config.toml
num_hidden_layers = 11
hidden_size = 160
num_attention_heads = 5
num_key_value_heads = 5
head_dim = 32
intermediate_size = 512
vocab_size = 2205
hidden_act = "swiglu"
norm = "rmsnorm"
norm_place = "pre"
norm_eps = 1e-05
positions = "rope"
rope_theta = 10000.0
rope_fraction = 1.0
qk_norm = false
attn_scale = 0.177
bias = "none"
tie_word_embeddings = false
parallel_block = false
init = "normal"
init_std_qkv = 0.0395
init_std_o = 0.0
init_std_up = 0.0395
init_std_down = 0.0
optimizer = "muon_variant"
learning_rate = 0.00594
lr_mult_qkv = 0.5
lr_mult_o = 4.0
beta1 = 0.93
lr_head = 0.00519
max_grad_norm = 1.0
warmup_steps = 200
schedule = "wsd"
decay_fraction = 0.845
decay_shape = "linear"
final_lr_fraction = 0.05
batch_tokens = 32768
max_seq_len = 256
doc_mask = true
train_tokens = 270300000
max_steps = 8249
dataset = "wikipedia_en"
Each number is 500 + 40 x the weight over its row's rms, rounded and kept within 0 to 999. Layers, rows and columns count from 0. Numbers have three digits each. The size before them is the row's rms in percent of the matrix's.

# down: layer 5 MLP down (transposed), 512x160, rms 0.0593, rows 503-511, columns 96-127
# gate: layer 5 MLP gate, 512x160, rms 0.116, rows 504-511, columns 96-127
# up: layer 5 MLP up, 512x160, rms 0.117, rows 504-511, columns 96-127
down503 094:472457531482466544542502536466519454424454477571531549487531555518494452553419478609485524460529
gate504 099:444492470427485507462504486564490447508429470396484457597536491538511476498548500533421559499442
up504 102:427477543527472551501594495501561437481491505543492563507513457551481508522468521526452549495520
down504 101:470462504471467521510475495452526491486561419575547508537482548451513437505462455510492506474479
gate505 098:502476529482472504461467453534464498483574502551498469517538532434466408539509503507547567566504
up505 098:470515461457462487490470557575473500449472512481404502429490524500492535466469537496478462426491
down505 095:605523542487523423508478474587497522500539490526478537488497524568582544441538545582525548525499
gate506 099:480491439487467453528466532543476519530540543546506493509510482547445460503469468489544475440533
up506 103:581507515449579501541451502541439485468459543535489470493467567475566556462521520529445521543483
down506 103:496526483503490494551533477512479464538529552530512475512489569487501505485480414446510473484466
gate507 103:570498472492503502517525569503502566461569457491456507509446461483431440568459531468436394472481
up507 101:556523598458524505500510480544534457567452603488486474505496482413567560552507494466413490488448
down507 095:494512476505489445475498522530509454507485489501479530444483456583528497539469573503511470510508
gate508 099:513425530503486565472452495495528437497527485457531505512536476482464548573524477525533536501501
up508 101:462501531494500466490476559425559478580454488596541545538517530472512435563553511505506567503454
down508 100:555437523438534477464537408549420504510480477490533513524454556395490487613463474479480528474497
gate509 103:450474438490534489510487514508524455474464467463509457602463481532454507521529569503548522524457
up509 102:528519484500506494541549525516470485474556495499468495578548495480534490500428490470514558510450
down509 100:510409465494481502503535476455568477526504488494500491496455487479491520474482504487495456468461
gate510 102:464467584482507523550512482541426477561513537530575498495520440438563486493558512447558491471482
up510 098:576545514469399510464485434444594510507560513538475533476531521530460434476507528510480473506434
down510 101:505488584572496506512507571559528475515496479505520558527455485501473481574517502500533432533499
gate511 096:503468537473521489489544471452461479472535585476482421472527552485503470456579562502468546501541
up511 100:481497482518554442427487450476461461491483566480428564439489480555443517519519462546524446533523
down511 098:376515515538498502506514404421485512548504529488438494514411473511519450573564508463551488516559